Each number is 500 + 40 x the weight over its row's rms, rounded and kept within 0 to 999. Layers, rows and columns count from 0. Numbers have three digits each. The size before them is the row's rms in percent of the matrix's.

# q: layer 7 attention query, 448x448, rms 0.0507, rows 82-112, columns 0-223
# k: layer 7 attention key, 448x448, rms 0.0515, rows 82-112, columns 0-223
q82 063:519482472573420560549505494480501484505512495478458459484469503466528514527467532497540561436550492562509551512518497504549512516538566424494477512572507523549510549537448492491477567530548552502506450525513517529423519489538530498564540536551457436545422481618450463498448517490506420572520456473508581548528500536496512489446430495546436541441464488495481448492485515494477488502498477514496483455503482483521430513458454483489585494443499514479485470487571485492536530544480414502481566447479439458457502475505569464473469466429569542564553426559591479493463471541478487432525579520485512512527475521526510534485449496481520555476495451505500508468541513512508570429500
k82 081:486475501450489506515404565546497532513465552513494474529473504474507555504575504446492461447479518480459524517534512473562523513537542497522543488445477471474562554443483471504551504552505547443478497482547505537483422526495466461544528499522427532486514454438525483479530489451485462470416453529484498530478532437493452449447504551515484450552494541495531484530481487467481518502512477577463475503582481578521499504513484446515504497527500506529484522490553513485496472530501505506518521477524531475529479496428479465513501476457531416504501534443539511518519470416534462522520543485522508498564423496493483533528489433491476510468537457419519473516472533464484471439474
q83 082:532567529475554527507473448482515526463511496494523487453466532500486503467478472498515555478516540508528519461512533488443531545491488480439518394534463469495425485568562497587504518462492503478543497458484397520507515471464477529453552489607515494485492515498475496483519531521530507489514515432407559508597443531530492486506448540483474497508494488500575512542510534532492502535488472523504512476520468456492463495467500460482516459524542572405462482485569453471466432555487565545502486490444547529435387525515551495541478440471464526589499421467522438448518492445476507448490519512512481457518462447444587462468469464421524513468425518534580567475539562467568492527467
k83 053:430451472489513556544457500486459568495486475493531443541468466478508458462524491564541539443472471590458550440593528557514548498487474581506517582490503553465449493503465495492556518555526532535487543395478543554479443504518536435554525524567526470544478507505495521445490453505563526498458483543511459514539476511552490499412522519550506506580486490538554468471473527472488434527524505503473589533529550486555459522485530502552508526504544416447425459509569507509485561511528445574520651486527458502546500496483482418509454490457395487493514446540511511466492492487472479429503535511463557477522513468432499490502497484467488514444528522469497470433509468463478507468437
q84 073:490501474458516469472498520490525474455444524512530542586477521486545543441536448486421453527482530418474546394488536444475497452524450552527459492433474488441486389494544532567473494446473458464461538536456483559541501482454495492486458558512485477460561537453533460497504511495484536464522569492525460469429498435575539530560489561523463459487491506508511527490453453533523584514520517472516468554504531573502525527489539512511519482536487467516514492485439495522428475449549512437489537507538586501521442513534487458488617534524464548498536553496383516499536465470499535546557480502474469539515525510474449482527522504522460454496479530531487538573468526465495467527518
k84 078:507481518540499434545517509505584415475595533485471513483613546547503460460405507521535497473526490512556523481503483586461474487484446496483524549568500513507456463486505498527498510457546464512528492558508509434557529500526525539536489473508512520527526533508460540470482534545506463487562516442573533486466529514433526582472542482506513500423471529540474511483498522491496474472468506457538469472395602508461522516524548492465544604474531499504515471516451499504499559446536551519490496569475501511440557481550507551440546547487521607458496506505537546440527523631552509485483432499480522524447515562433580527510549540484527509499498469531426539549531509528514475516495
q85 055:465452479459438509442523513485469563536490448482471531531555525498501445572506492538419582507528454504455440524533508496554471493432482565517517525568506531520563514500448480432510527554419431526484463443445573410471571522508468524462471474446499538481445517526561462531504479468492483505527512505551524543505489514484504495503500494512527555459491475491431480461519481454488490498524512475432537536521434480525426499513519493522442509505487429523530553594510506547515541444464417488483457517572431547522631459472470545538531493474467453418502550506510514570496497482452530504459487492484517529577524455493435524541525492602469447497547491491443502480488428521483549494475
k85 056:525524538521476493393584486519508488512487531504530513468540475535575435471511517485483506591482513489455464551367499462483481454535525528524477413504456492472523504482507517549500432427514538510457488565516487426528525494472446537500495485488519520502443574452505538531554503571494462509558498439495499477439517472525507565583518480517502528438424545483469588527495419558478497530458454480486464510413474474481465541485506500487515463509397579526543545479482575443477535485498538469486471483455455496510469515529510508542456531628564527525539472478498539491483523539470546497481458540486459603462507479551484470471471491531523499537437490518488455490447467539430502496517
q86 081:520545515520574448463530560541470526504566535501467570497499518555448427524561547493518439511467466482519508445500515568521462450499497466479537497447438522503467513531489492523471485524581429441495441583475489518515465461495544502489565484501509538508558495493470541557538499497525527459495529502446457508561519508484546562514525488458494484563495551459495528444493492505510479558458497521539514481428452579495457474567492544449501500486499465486490458516418463479439443468526523413464446468530477481575451503482495548456589545578568457498501520488457562567457445535515495528505538427542546478475509515542508506477547520519465543526510543483519447507445513544510420477484
k86 072:476487507501469422541481497428497522459485471574456520509493554505430445485479450582496515518471501512615470551453522534525505491493475503464484562523483539409458486531494461533518481492545370487512530531478511638485505438513526496540527452482494534512524526502538510516470466509519466494503554458501512483536489488513497473465437513472445487565532479457528511472463493573519515606518506448610480516517502515522457476498564537475539556536443500415515429432484536486490464544497473473552563423460535537533465517453473456475573563482461552479469476529492496573501489569527489518542488525558499538436560503481592512503555484494451485509513515448482469488500508474614532536471
q87 083:432430512501518491435485544504519579506494489511568541505490519529478529537590554559471534534517467524460538499523451553534523454468475522509490473534457494460525587486539516495548465511458527474534444493558452439464476513485540533561547467496456445466482441397412553505483455472537525441495472481500520548536526520477481472543476451492468494464546534531473534549501524459477407513557460452476588532540501461578541524470471472461424542520517406498535492494579503524490549477437476456516403520528465464459563557473485564479552545479470479426415544489485511484441534468500512503461470520502493499508411465459418517466507501510426487581554567519465556520526451547463503486444
k87 115:560503436538513487539544497493482412476523516511476588499529523498479476464485539506490518591464501490436488508494442503550477532440566432491442527540482526475469460493399472481477472445501462562571453557519563509478552518515558534425501516479474539509515437557455528531489474489458522454454543518508533468536481471433480461476472496497492488486597480506502499453554479496611547486414513490443530542555570459453415528496513489473490503428563468497505531510452475450542431448461471478552504488470470466522571450461534498449570512472473476512456487423486525541431489561535521449493524478452535424444540571529421507474589580598461483455551546507484533572525516609531497543453
q88 114:521518478551548508557453532530566531530603534620522472504546530546516475528509520429523428535500488463533507403465449507439549460403455522440564443456521519563474523551534558482509509503550463469498471545571473475508401503493505489465612473509578470583527464465452504530496527495576535516558511542503468459516488482532491551484556424424505452489460575501576516495465510509480427547484536543507484482438473461553593482544396473413496498494484503533501550536513510434486456463479481514520520486478462437483487553507490513499484469550506519478475490514435473460478543536566530471512543503551491429485536537443449525454527472543472483561510494521541515526485514518504463476518
k88 132:526508454463522556489499526453449496489517540571440503475485503493485511463595516473490476489457526496464521484466456454523502531479506474528464440524504579472529499479422558464487521508425471522459537519531583512459516546534477521515509507478508532499485483565514554559512478503498556491458491554521503463461469505407489422452474467535483515508527491476534459577477475474580536507449544526469548559609446498557403513470484469508540515544505464552584564501555538459490483409490495470501556489463498441562489526535510485545529457457476484545473579446547478576465457443498534405512562490470539456478497503487456435434530454491454440456479603490575460535447626534469505474451
q89 121:510509466451536507515415455526482503512432556468498418469507487503534500479472557441485426484544469561491515474495491484486520583471521520527591450440518563509499444465521401467468521470523497557437546534462525510516514499526490463504470543456558498423533500478499446497551491433410529550498484493500377493429502481562500624513564490473513474510577434572535528484533596543520560508402512524526450557445557554514542492495520524537486531500481473538487528467491501515500467513512488558528627556496505472440545575506465438494471497499454478555453478487425495451511598521486506519566468590520493495483548595504540461439531530444549494550455469485510519531500513485503498588500
k89 134:472447526474504410529452504536547494467515494483420488496464417489471521525464490582496520500571518516511492489490439634442524462456471509539515516484509485468517483540558492453493569572549457469522398505536499500525459471501470496517493528482567440550521553475536448537458535465477483508518588478433455498532485478482499546524535528459520510488494463540536446479472496559506482492482474471562600480410507481544528515434405511541482529559499478497487428522515446548526504490496408480484513491518460480421524504511467489468559516520588451479514449563477464475459490546513453549528504523563515400548598490506408547543481501536522516595484517481497573508499481525561510536441
q90 132:505559441507521499569441473417507458562512551546504451530530511548528461420493531498497515522482516494533478448554605469507521568441486412463456479500518397489489513488496465495435519477468484543434509476515582542563447608440442522458470602509496584535413492508532440519485532577500481475468523438451584424492494450484462459491543475528486563471475480482510481520479477482483514553407551472416479512518454548432545537468495474500512470584527507541436492502468555505488429519512466483590537557505552581486524561474523449496508514487514573432550580501505498545530493476514448510482517478509433512576522518519575509538521475532481406510518524501471547546490530454475502451537
k90 132:455491452453442426502458568478544551398500494492459484469534492503467516535492488499571481487560566534482432555481485583450516511519449450495529544544510512496437475520470524543509564532525441522445548476527507506510467500497433508520521480433548527543577559503498550506436520456507408494522463458524518477525518540433460500473506510531458511538471521470475498509464471490489469499538505540495512429447455487519555520440516466526527544537594526502547450494537519510451529509514510452542545480501498534474483542544488453528511493461560598444497553551548502509503440478496478522516441536558427526440491533428550477517530471506563431478437501513468477514485561526506478469550
q91 119:447532514500440532464530478498457496600541511491461459466414506472594436481498471473449458548517449534472475426505547501543427467476547515474476499540480493509466484453562385426464565529467494556592488507505555424504439538524517486439482461467475555409468583511468506490505524461446486550486519473493538509504482423494512548500459431515536488462496461495454480494476511499476493547472481531462515510506503500488438514505534490546483536510470402562474460474524574523533474513547490532539560512516455562503612540447479595516560543484485478472463493451541517516537531501508482452435476514467472432505452387590499510517490417490527525508525576500419553569487479519465535464520
k91 121:487490509532419547476501526474507456493507484516566511483512519562482560558524521473521608532524559517468454510462548520548503546442557543505533493508489517497543410519517491541472540546530513514525513522544579459539438548497526474532442498559533514547482533468527473525492560543498459481529420549499514438510561419534498559501544476517479481533466537454599553530462411525483549481490545537493470435457486463492404504467514477415522574534512485529573503567501447495443528534527553413536535467501539537502523517401469520539555559502445471509553513551528494480514548526511493521490530446534463548496535456508563492566499553531524532482512489459437490468470432502498521534504
q92 117:495511500448530534547497530472520519477538526426521488519503510498534513494503514553547495502515591472477545477506552514509438500520525521512471578455533467463505487467558506488434515507531495591458531535509513475529499516474457476509469513520565482494563450540498557506508535457404500585582493565526543511498470493472560503486561425505468518515477642438520440572481450480434516580419549521488442472514492505453525528518468527488501462481455579500500478503494511540500481487533570506478544556543442475522536464522470508453535514547545487536563502513476519504497539506504461517529508477448460525503509495503566422556492524501545544419502475547534471493491461493478478408562
k92 124:484578476520540544497453513381495453556519503458461583553529490441471510515440484495512505576484527518458557504458455546524490518530531489464579530438501471467457515518577480533480489510496463420477560514476563498512504502551463542494536478531523442487515566446469463537535429492477445515489555512490565530479534492459520522506435428425490524518514470482428489438465545521454464519485482474457482503520454516484432441505539458452523486477470484518468501439447544447468514520519542481430618451522432507475477508465500508535440524473500559572535372536490562521465489542448494518474414461568496572487553466518555528562537422487493530421507580551486524533528462466535507491526
q93 135:512466457503412513485491549503542577434520472502516466578472465508490597509514471456547427439479554482577454502448546485507519478487445531518476522528481508505452432496508584577567490442506474482557463495554482562516400474512434509523458460488470564419572533488491521414495515468515533489499512506574505493527458433505478514491560446492525460480481477509505545533489482533521506438513530608513444512551618483492599510453496480460542508458493446504578508476521492382510504524522471452546459532492517444487528537479506421500490483565481516514528493487479494430497564510493531481478496502466458466480504379489427523533522480472552548533466530592491483452484584480489535492547
k93 148:434497516496485434480536466523480449518492579524459434512463402410479506491390489520496448488479490456589603546458500529459458497549486505458493404530542501505541526486521500481561461521535512485460505522465478461522457521579461519559389458430502505506507533455504605473566545510472505509501510469461512488441486464439533595462498519502499532505490434528490486547471501594550489475509474482526477555569477542488508469462480463553535518524397516524517468489558465498526557464486423437474492473404496502493456555523496512518490543507544516541482618470504509517540502475504450498402459464491558507482511478512513497551482540456543454545495592502501488469496558458538468498476
q94 126:521471523552503525478492474529498539511502544454496462499520514573497493516582518505501433490504512510494464537543511576509487483438457459523474503561530471484492575532500521504478514573513530466444535503525396479473424488527557478493477474473399518498528442498516523504515474547549485485466523441454596548531536505437485483476519514544417507468513507524537511427500491499467424504563467558516460507492514530586518548588501415515522470581484497482467423492491511496495504576512510536502495533489485515534493512479504576513495516599493502483460504502493479435479441505498478483502504496515472477501516453629455509459490503491504462491488475558500526511530533458464507571447
k94 139:545482468466507481492505486503444385484536540467609542455496484488456481561493545505497537503546481463485514491478527550535527563562589463479438466465462457504523522476438563556543475466476596499538523504563501514498548526532478508410453491437524534522516467472489502490488535475452464526522561541445498486520513404483511530565428529599466483484498424408479501489484426525556488482496500590466500492545521483518512536535517541493519417518576499524526430507440498503481457412529516492537499491453434558528528578472500531470500522496484533546493494435535444435462487400498444516549508495502543493501500551491491489533516546517527527422495506486498444529495588491443526443429
q95 114:508510482467498499462515457543552433507475489507525455454516516411507435478436470444470555498516474508443528454444442469473504497460551415490500528455457529501468519552516575475536484522526504413525497463536529510470523487489552486421585534514503516515492531547525540517493549531513496469469536494518563497517490445464527439461484535527579513494474503439472444475438499488463520494581511481562520513471471516559514440521443464537467525584505562493564490538442478453448538545543527495448580500508488460531560459500486551496505475418517487513505506491509516470524493573471513466467468477540417498452467550513497507500484481526500434473507477496466477513481488466534500534466
k95 125:507500530512573457493540516520508526441479569535465489413478478521462473388472413527511490464568484563498460484488508519485472442407487511510481521519527532573492518525505543500489525530443456422475495584465584492477532433496514515495522471544475482452480563493515525523539516455455443428537533431543473480523527530531543500474535479466478456430475546554465492501486507510513487428584536486519519520440460491563515530529493508521485449561504519490511493546478553487449433441570466469438457536542478535495578473516531505423537510436437585457511493525464433560566542576503470480497576519535445488498470539517499519471457511508484562512471507496501533483480508450560475476471
q96 129:468513444553506455476477507496532517526575477414501519506506498534517565489523480483557552547496413581547541599463509514498518474527541506491474427552462525495526491456477505560492500492482546512501578536477545517521516426492538480567614447505424555529516523459483454500559583434472452548533516497545499496574487532484462486532425531460449474567531521563547522511517510466462514458498389460535504541561506503541486486491484472550453500503502453484430458518438499516521420517548561465466504539466516459585502469496426561460482503526569448480566484487504491491586489489545488583499526478543522481484497519507461452518454502420498513531518546495508525556453425510517494453509
k96 138:550553458529482521536478421488470515525535491392588470487501559502446540564475489509439507568483499565503518476535532458519526520492543518412450506502435488438486542449449495548423499449511588446550478465498489528521533419463555496530532492488529493546449485469503459511502517508491522464477596530495518494567521519560504490484544533531541524505484517552549532492528488462488518485469497557464450457561527457476462369467477538430501556493442520545512493477447530560590550514455505452545514514389477489403444499444497554494457487542522494546414513496467569451496484561455510524560569506579452548511578540534423493482472454492475501466579559503548488492529430494498440467496
q97 108:566506524408491460507515505471548494541416450579552486488500441457588521593495583490486468461504541494545536494502531490451553464523535496435452484591397487416512505524514517598458461474476524491488550494472499449462537542483452526584503556536470457478477491476480457472568431469464503526571557482471433417548486540504536552538468460501506460502530524472467483478529479528551490513467541470466506526461514492462521503533532475500482485452466515521509554542564498517539441480577527506537501603495477471495526530479488555520462469506519534510481539597429474508421518512462499529486482501547521499470440517466535530511537560540471530509506420402432474457550490450473480425415
k97 130:447461517434507482536516534488517572551449494515538507486496517497515533498442508499562492487513455544508482473460477448477502488554414499500509510475466500418467520472449479544508557492462471504534425457545555491513444528569561472498498502488520541459489497455543478545489532480520586454476521435483478506453478542422551494505455520588412479519484568517479511564520521477486458504456479498501521501428483573440531500500480517492534572466533501492517589465562488455505524511543425582487498512528402502472503526499499531524502526469433483484546492482426480489480438486465522506476509578582510519505462496544479505531524468543543515506530506532531450550508535497521457530603
q98 130:486496490529551502530501490576502455448518478500545512478475511510509418522441520542510501493581464446429521540583519567515523473501531503480476559437472428456501535438475485462535467512487549497441502440595457495521471471539495499561495484515486514606455537474467470493610505464468536538428507540452435525446501461473532408515490522454485514524535473593469505480481508592470459515489515461531531567425537537476490571524439508454584465555487491460489589460481522415467518490515447500469531402483455495383423561452527549533511507461464485467492520433493505586518501439505501485520492448540450570500532404514504492424442561506529529441529434510503496498537510479495528454470
k98 146:488555438507495532499481522467503449401474560542501458510509495529498504466494549502503471544470515451481432520514494497497458542426538508482496426516445495449486523517500495558492526446481468495567533478460478467483498527537477465480535458488445473479486541521490395573532472528527580592510454543453513582478460494506529449567493533546540521480497501492516477486511527497505535434478468486555520486525546527507449494556489479487550554452590440451497501540475544428480375558515475447534429546542456460483458445530473506548452477528590481493492476518502567533543531473447540504526446495539489477520501502538474483446492548622520495502460468491497492491422462511429498469535
q99 131:461542512561524490511528550480518421501480589476501457496473562516529562516519503518534455476584462505513475443489494488522473491623503489574489503429525529501496481464538563493473451488562439489511438607489488527514499540468498582499548500509522520517388465528527589513450454485562510566472524582468548553530535494546486515447467498418569438472504552515485466512522519493459472533471445519540432477479406462465539536505501509410447524534462546530520485476482509554592429553470523561444452486503485519600541472422455466498549473533494490447536568489523457468501438429531491509423549485553560451555433421487535502541487461528458482467500516475470508527508519496432470504445
k99 136:465492511486460441485542444477442504464490525521533527538450486523463529527531505540476494505477462442482508533569481488474526530561546483489510502532478536554564453534551516499500479479492422451510496513542451525578509532507543509495514510562511519491511489541427495481482579479518436541447475519468460493471548542530511533471547467515545510445522554413480489523478501535453511465497519542501470451507425515427472518497616459394461489539473529589632544563458491501448481486502505575497516503490538427454504509508475473476527490490468562554432530482489544480463487483569494547549526462566576599456512551519533453552475482527471508481523490563486549510462508523463479523452
q100 118:423500517479493472430484413462527550487458516474539468496440590515525486495515450478538512461482494515537509409472459419509526533456505483492510534550493500536506520507470522513456551506475462503543475519477471494482461444474412525446554507519507549454461534523460509521507555458479526494465525501475491483546466560490506570447399491458530545485536527454445553473556466423530523550588446487509475424518478481480465510525501530455506627530514504510469449470497538563384525506505535481548498453546463550492558433532417525475511510446438497524518481522534484484483469466488510505470541473470481503527446542568577467488484391522527498488451496574535465445529472509511426497402
k100 126:492465501521510476457523455524493534518507454560506541505434556509528520507525422486524471564464503528552479495506500486511534502520498530470437519483494512490463525479490542487459495476465563558475510495456558569474411414464533543453522545499435442511475473548450495543550465442478482487505525554541444467516492491506469510458509487506511540476527577457538480510493476568520568530513563501584483440515518437531538487426530525451463490508421498519523578541523540524524495494527508482530507442523504529536560526447446503472425549506549576498472584507480617525480530460520519476500533549500594543503464526598483493375510470560433485538481468522457460517500575511507524517442
q101 133:412461462564591491529452490541536391521493472431527497506524501566500582487524524566454496530529506469517488496568533540499444590500562479538484532487472510417466451405492501532516505468477456471533480567499477480539507416431522499478484531469544534438470501470461553479487552567447482482488513505527466489457498539539433431497533492504454466499543499546480440509492428449504522514548518560542512482505566529519534496470540496440498440425519454483545520427443476460396447551467504596523517557475488476541527538476504518447523571464445511435565503486491487492492449509464466507526553499463497550503586526482435500477446473529527558544494415589593542496560497505467548497464
k101 146:427450489496482591538533480514480499561571605426441479415537470508510509502485482497480487464550540537504481517591485490535546489529468503524518543508492495519579456419548486544439515482519485454527523530475500477561492552476483568493493485514468485483543555508535525482524504421514473516536470481517480472501516542492502487522530476540449562529533479538500441513563453543566453499522478436540469431464527496538620444522516527531444503523464518509515481496551456511472497484503543457492505511458597480477490498561547482512479513544554466461491469564456488534553481519458551527461478543471569412542508490498365497451577454524480531354484499468514485469513569468505426505464
q102 143:558489497516506537507503476566433461528519596403464480409458425504552538437486432514442496478482477450543496458529490566488407496490501446501507485454557513479507492524461508492576567498569525501512549517542454460543424455483490499542505506442481462490512442531459489488509507490453528545474527541521462464551491494563486462526529551530502499510491490490441520488533495515534461541510414506529491526480533507542538501468486530401594517572478557525518511490519505436527469519472440468466580576472560554479462533469571568523525520502495476514514503505533570506468553490485476441489538458454502489479477527542424488498456579481570482469510508474479531471494574510452441542551
k102 148:487509495475447460515547557505485505541526505556529450465523458510527515495511552454525496477472514464423536512547450466496464482412555551516515434492514511479476461664499532516545550550522556430526511449534441499491540524482495495533504460522534562518546462505509501503476509438489505510492477487501475497483548514529543486495467501453425563512473486504453519456540520481427538529504476496528521519472534497533471507448517484509505367551476513369565469473500440463421440530524573533452450553506553514511475528480574472482488475529497494415487504542568517452517489536466509471459469490541494484517516531538525517533528495552460477487502478459434536450497534488464508380483
q103 117:444502510494490486474520529503505500460545474504519511518560530496498523541490557479460510481474464500509571517452453498513521549491461460521476580501565559472456499473461394468615514491517509430520517504464465468427593505576521507447471405495498555460536546403440542594515484462491520491522510491500515486435434479478468459535527489589511495490527531540497499541408497544472451510449464556453502493480543522490521469550549480557492545532504440508554523493505488515476472476458547438477459491544504465543499526519493442493443578482471488533439541405515524477455500479488520457494488563550533477530454452569503480495535526446506460480491567393492511410425470545522471450521
k103 128:537518460535559469519504534501565510481480518542524510569529538445506494515529499514527552537442503521511520531556503495513498474540546484523442511552512477550552439513488463474489536509507462523447503536502469483508501531427473519481462451497484572535431497480506510519522543507428448497512466519483488451492498506506485453580510507492538481449576490537545481522481560465576525518485497557495451447546548502544410464525575489480475415547426513557506521498488556481491414497417525451528470469516500530488514498552461516482499570555494455466501484503475432477505487500450442463444598491497529471574498484663455525477486545518440475569486472520508508478476535540541517431547
q104 129:469563488507459553511557552481500548439531544388506502458550496496443509489538540496459515524516472564506502520496501534464465516495489520542528434401461446523498414526552510528497528511497477508486521511419517486490566484486461450456513611521552470494584495544514466530516457464511491495513440517478456585524454458438466454534492539480438421527514535466533541488538539485455487472459558555481493445509503467478525524430531432487505503492468478515504496562537531448501508533497469531508458495423482506542548532534517541553480500468495484434563508448567432515473519535479523490558473515546456473515589457494442514483532461533539479550574523542448545499556479515517551518476
k104 144:483449504502535521493493482463503519569485427428415457496457503509480506476555544493510526493480468484551484462527559553449494568546477492425488504468510504496583522472485492542526469499530426430461445408470449498428596446578540444472551515521550459459519538514500459425497489544513461402539502522518546490469531519552507519487441451535484485543488512448474446491551516534512444448545420389552510514606452480539501490512500449527479438555474482485419483422555559458565468448492476496491503492503509483432506475425537489511533501442528554458483533547483505502526476526489500512523461512550427533487529522476469524520490430496522464490560551523483486475540555500524526477441
q105 101:505480537442564495484540531492502466522486521456528490575483497470547544490480508534619504491503465477522548492494459515442534507494472435499468519520476519461412505441470500543502478503461443516564474484490420557501477496490583420466509527520500556457461536536501534524460555517513478486533591467471462485446501603460511482529515456491587454519473487545522431518498507582531520489546598519446541493437523599574485551483490584512510577487460479514548524535442471460476465537511551510512449492610513473444476489469438445470424542441544468440418485415478603485531478466527503441490472561491503507530529483416497483561473507501521479464518421494546511489463499577521520483467
k105 120:502498571502440509448479537496519540493501538413521504515511493518511461477470469486553550509468525439612471495511493417488485526450518517510510553485521467544449500465566522485475566448485407475563490525475499473574454506480568497515492518533417471452500471490409581476489396572451471499498444442490566503523503572516494440557512454521467563568500405518474400587509561472485495504507545547475498466437580508544440512525541513571513535486483513464447484489496473473468473529509513487565452502538519505459447546524523489503384510531506479470468523493574459484529513521489481449499477504466543547623475555509546573505508515549517574564514402541594518537454484516547496495514
q106 147:440594446461520479497484484517475557561519540487537581486495475500499455453509470438542562483530511492519562519545568498511583571514502469483545518406521482498492517508522560479521467422533517491520576537510530559567496407455522510451502484492494535437504520465482543468538498485511508484481447506428510566522495462525517536507469536522489531542488490449562557488532456513536533463477481466478440478463485484492514540413483483504523471416485441533409495463543471478508476467449494491500454501502542480511503421511522499542516607521510476472538462566484495468455462466514514515534500469480490486514455569503545498537530487520526391472486455533469533471455548473533479560455
k106 147:540491566516488451521525467491458432477549466486485522512470588510447478521501461564515514552477508506441435431597549617442514516523487571464417533478517482479510480485516457521544531500456481496525431507458539557458549516511537514500449492543502527542457516478453531519461487523484541561482433495542434479509540483575469534468525465538526484504507566504537510482517494472518505491486456526536513503442501515535495466463506491524482472530422529525481436404457385447543488553440527527492563394611463489480513540436465451530447464607506460531495424517465509545446441498514486490454462483478482533478504503459488469494532574523499433552521554446468489487464459469539499506442
q107 114:449490440446423480476433465488514508474486520493497458532512484433530463563479504543533484464549466530440498474516512492496510533452520478416447427546501463477520515497457444534453488505509451469524503566474497472462497501512437537556545469604435536434429492485509456490506540489486484517451520544535498555510469464405462428462452502466553437441526515533502437429445406455526518460558515427505533496430471498566504506428507484538560507461474482505474522524522498416557480579519412561498531563556514477580464533536515501513463462542440508471483492506482541402494467481565493460485532520468471493444429441477506510405457453459559391576500496490476495561524462473529467444479
k107 127:468501497471531457499422573521497571361489559402460540471495500523517456526442493517505478507565477468439489400532523493514472446557543469523487433585515469410462466477462494530498443459524505518552422506505443529534460505483513457457448469461388471469497508521487498474528575445477552487519529545461511513509491466541498499504504520545510493501526552505491521463424512532514510421514450485510504507477477510501484481480446522532552528507532524569509412536446441508465490437502450600444499505517497472477483564493544492474473506431545515460539521443532592488553515467475581514449516487449529543515536475461529477413465499508505500530547489475544516509441516430556467531499
q108 138:488499523458491499481534532442512507519514492445489471450430524445469530486493521470452557514519528493455504525519406455594511562468470484588482513477513515497444512472478551436564594525447516474570514528419526470509551582553524428521546426498521512457495492492514497471510521468544462506507537493454553433527478488483541519442570432545565533472461547481596502523496462549456524534566452469502472537491515501445520499525517509507459532540521535470482460468531498531571459532513472451529530557451540411520457492556494527441463490497491442495533467539474542461498507548502539564480491500464535513461515475473506464498592531499482465479484519509541478512447495480501490524532
k108 154:520478521551524486464480467462543538435489599539526520502493511481447535481412481506496528419476468569470554454523503546513504513438493475456521563501486394521488508572502572481487476462473543533549495509434519462545493492491494466465458540485559557489492489466504437467507458431472449495502567507492534439482499484524458498469451544464529450472518448564506508511466495471529447496526497509485498581563449432498508544448487552475455482499549481432524527456539544595539472484510484517448431498495424535522501482505430500464478525421477515449546399538449495519535543418541477476511469499501573527535501489448575495519534521484411544513566480486554499453500452459569476513556
q109 134:434491550423569588483469505505519471455433533576469460516515494494465491516508610565487619528520525560567406436469521453498430558526513490535475488495504519423483568513552503484508449512436472531462527525560407469460524493473413539539499484529598408441499525542416537537554545507495503475465405516455560550458521524473524468463472530486489529545527490499500570565512500440506549476568488518559543587523525474524519481468487524456495484509498456555530501493489494492515538591468498535503519491546462458511508541443456492487476489526479477478389509424531482453568528519528588497559500542462455507511457441444481525509413500504470484451440464527440514526577535536619503553465
k109 129:522560515494497512488534489547480482516529568501486562439511432522507554461522550547519504495527556549479519507547484483469469476433500461476474467545534582543493507492570485453480505532412448457414541488568424543473548544551479501508491481582454475523483502576547509483509493486518498510486530469531453511512509583501479484501412462524452468540494567493445494483500515560510460367520525440481540561514546534426532522483433478486482477597453490502461421546527529545489481473481502479490470508612483518554462474506561428440488473553450504432383386459546476485576527525500613497516498448488545513557539536487458498509472553435470557394506497497475538559488439524511463500505
q110 126:517483418525546498510516446494490531489520432505605504537542407544531579517541455507484471492502452473507536539515478544492490470540513519577539526516531506541501572475477469539554527502535457557528482440587535515487529550516561416498499548468518496490593489510473545513514554581571518555496540470446541487476427561496510483443523429506447525493465527490560545544421489581542421482408516483531487494489516522499556573483485555506489483471537460491556443484468474561482483442503498448460508583558450590412488448477505506522495497489490496492551506534513529506516480564454509474505498500423475440565580538496545479512457516515482456455477451473512530434526503507565506500496
k110 137:517528474503488539514504526502465519519522520497585446495572422464527547463591449494444507488458536492484517520471463483512471506566443508475511504512546502467505475501452491469502481493464470641587440484442528475459487555499514485513524435482511490517489498473460559486434481549485490454483528497502511456455594492592529532461488504501410531474510482528495540513481480490525526482484487513532433498539522438556536499514465446528526489463445487436490518461591548520492510472507482474548461505541394474504452478502468498520445463481435517489487418543486429483485522531505584464494463493505485532547559610533486494523478516509506527525529495520450473589513488530439465476523
q111 135:464487463502489480491482475453480535486515591508485510502508476416479506523535474580508468442488453533505457482518520541588463545532404506530556537485400552571517462512438536517458495544542524507506517506497532493469511535538499464490444578541485570518455498448456460553506534497498499501502418476551543397538491433531522487438471465507481510487566492573468516522498470481470530517536459493447501517490517536487544540483496497455517525522476517524512492517483535556580469484497526570479528457594477534483537512519549466531423499504545537527511513484511512472462517490490579492543495479595492521511419605441500413506511601538471476484519446455552543520541467527577502498456
k111 148:517483529462454544512426524501485532470524460505515533515476457428507525484502603478446535528481503484458483464530488554481452525487454513485521567500527497435415453599496504453520458475513540488489474477549541524438449464467505516509485541537471554510467441427533453407550487474493427450474410459542522510477499476492479521434489440470541542507510558521466487480444508567522523481488508544461483466500502476434577441503553470492543472528460456453503458491507447547544500456502438533492552502502421526532484533607487502559458464504578531540433520489498545451490459465463506507538542459537506539486537574472445554384442496497509499527527484543519546497474490514580478483468
q112 137:527447592493510520458422511475504476528463483499471490450513512467510500469516495618512535531518499479488466523491476515434529539493555543561507489451476467478435465458525518484524466442435507518477530430519487471502552576423497530572428346436468594600509479481545548444572494482466518436492437498391586528487520490506503466520509538508499533515442484513559449475422554546436496539437518513547506502502521443513438504481533459427475457458571566556500528491554514554516530496526473565532493478512495477541539492504484450457485499489405561509492528528558482512486459474535478446534544510497560544494505547510470585481549483512500485502528453465447493475494495496512550459504
k112 130:478512535470593489453521462444502406496530528503591519468506496517512530535459552495442521531485494518496445496452503549511547573548490555506551530457462463486524459501501462445477571501485523426562477427522500580482474526533477545502465456574541535495484516517494553509512533519462501546509437509458461483547492574457404464509513457437539461486494459502418470541493467512474426495496462504486515552447544537521453473512526581521468484469470540562531516565531477542515493487425486535440541492534543523512498498536481441436521451568403509513538462592519509531480515523496524551570446517476553465490470548518497436442536450509546496480485505554468528451506617467468496548547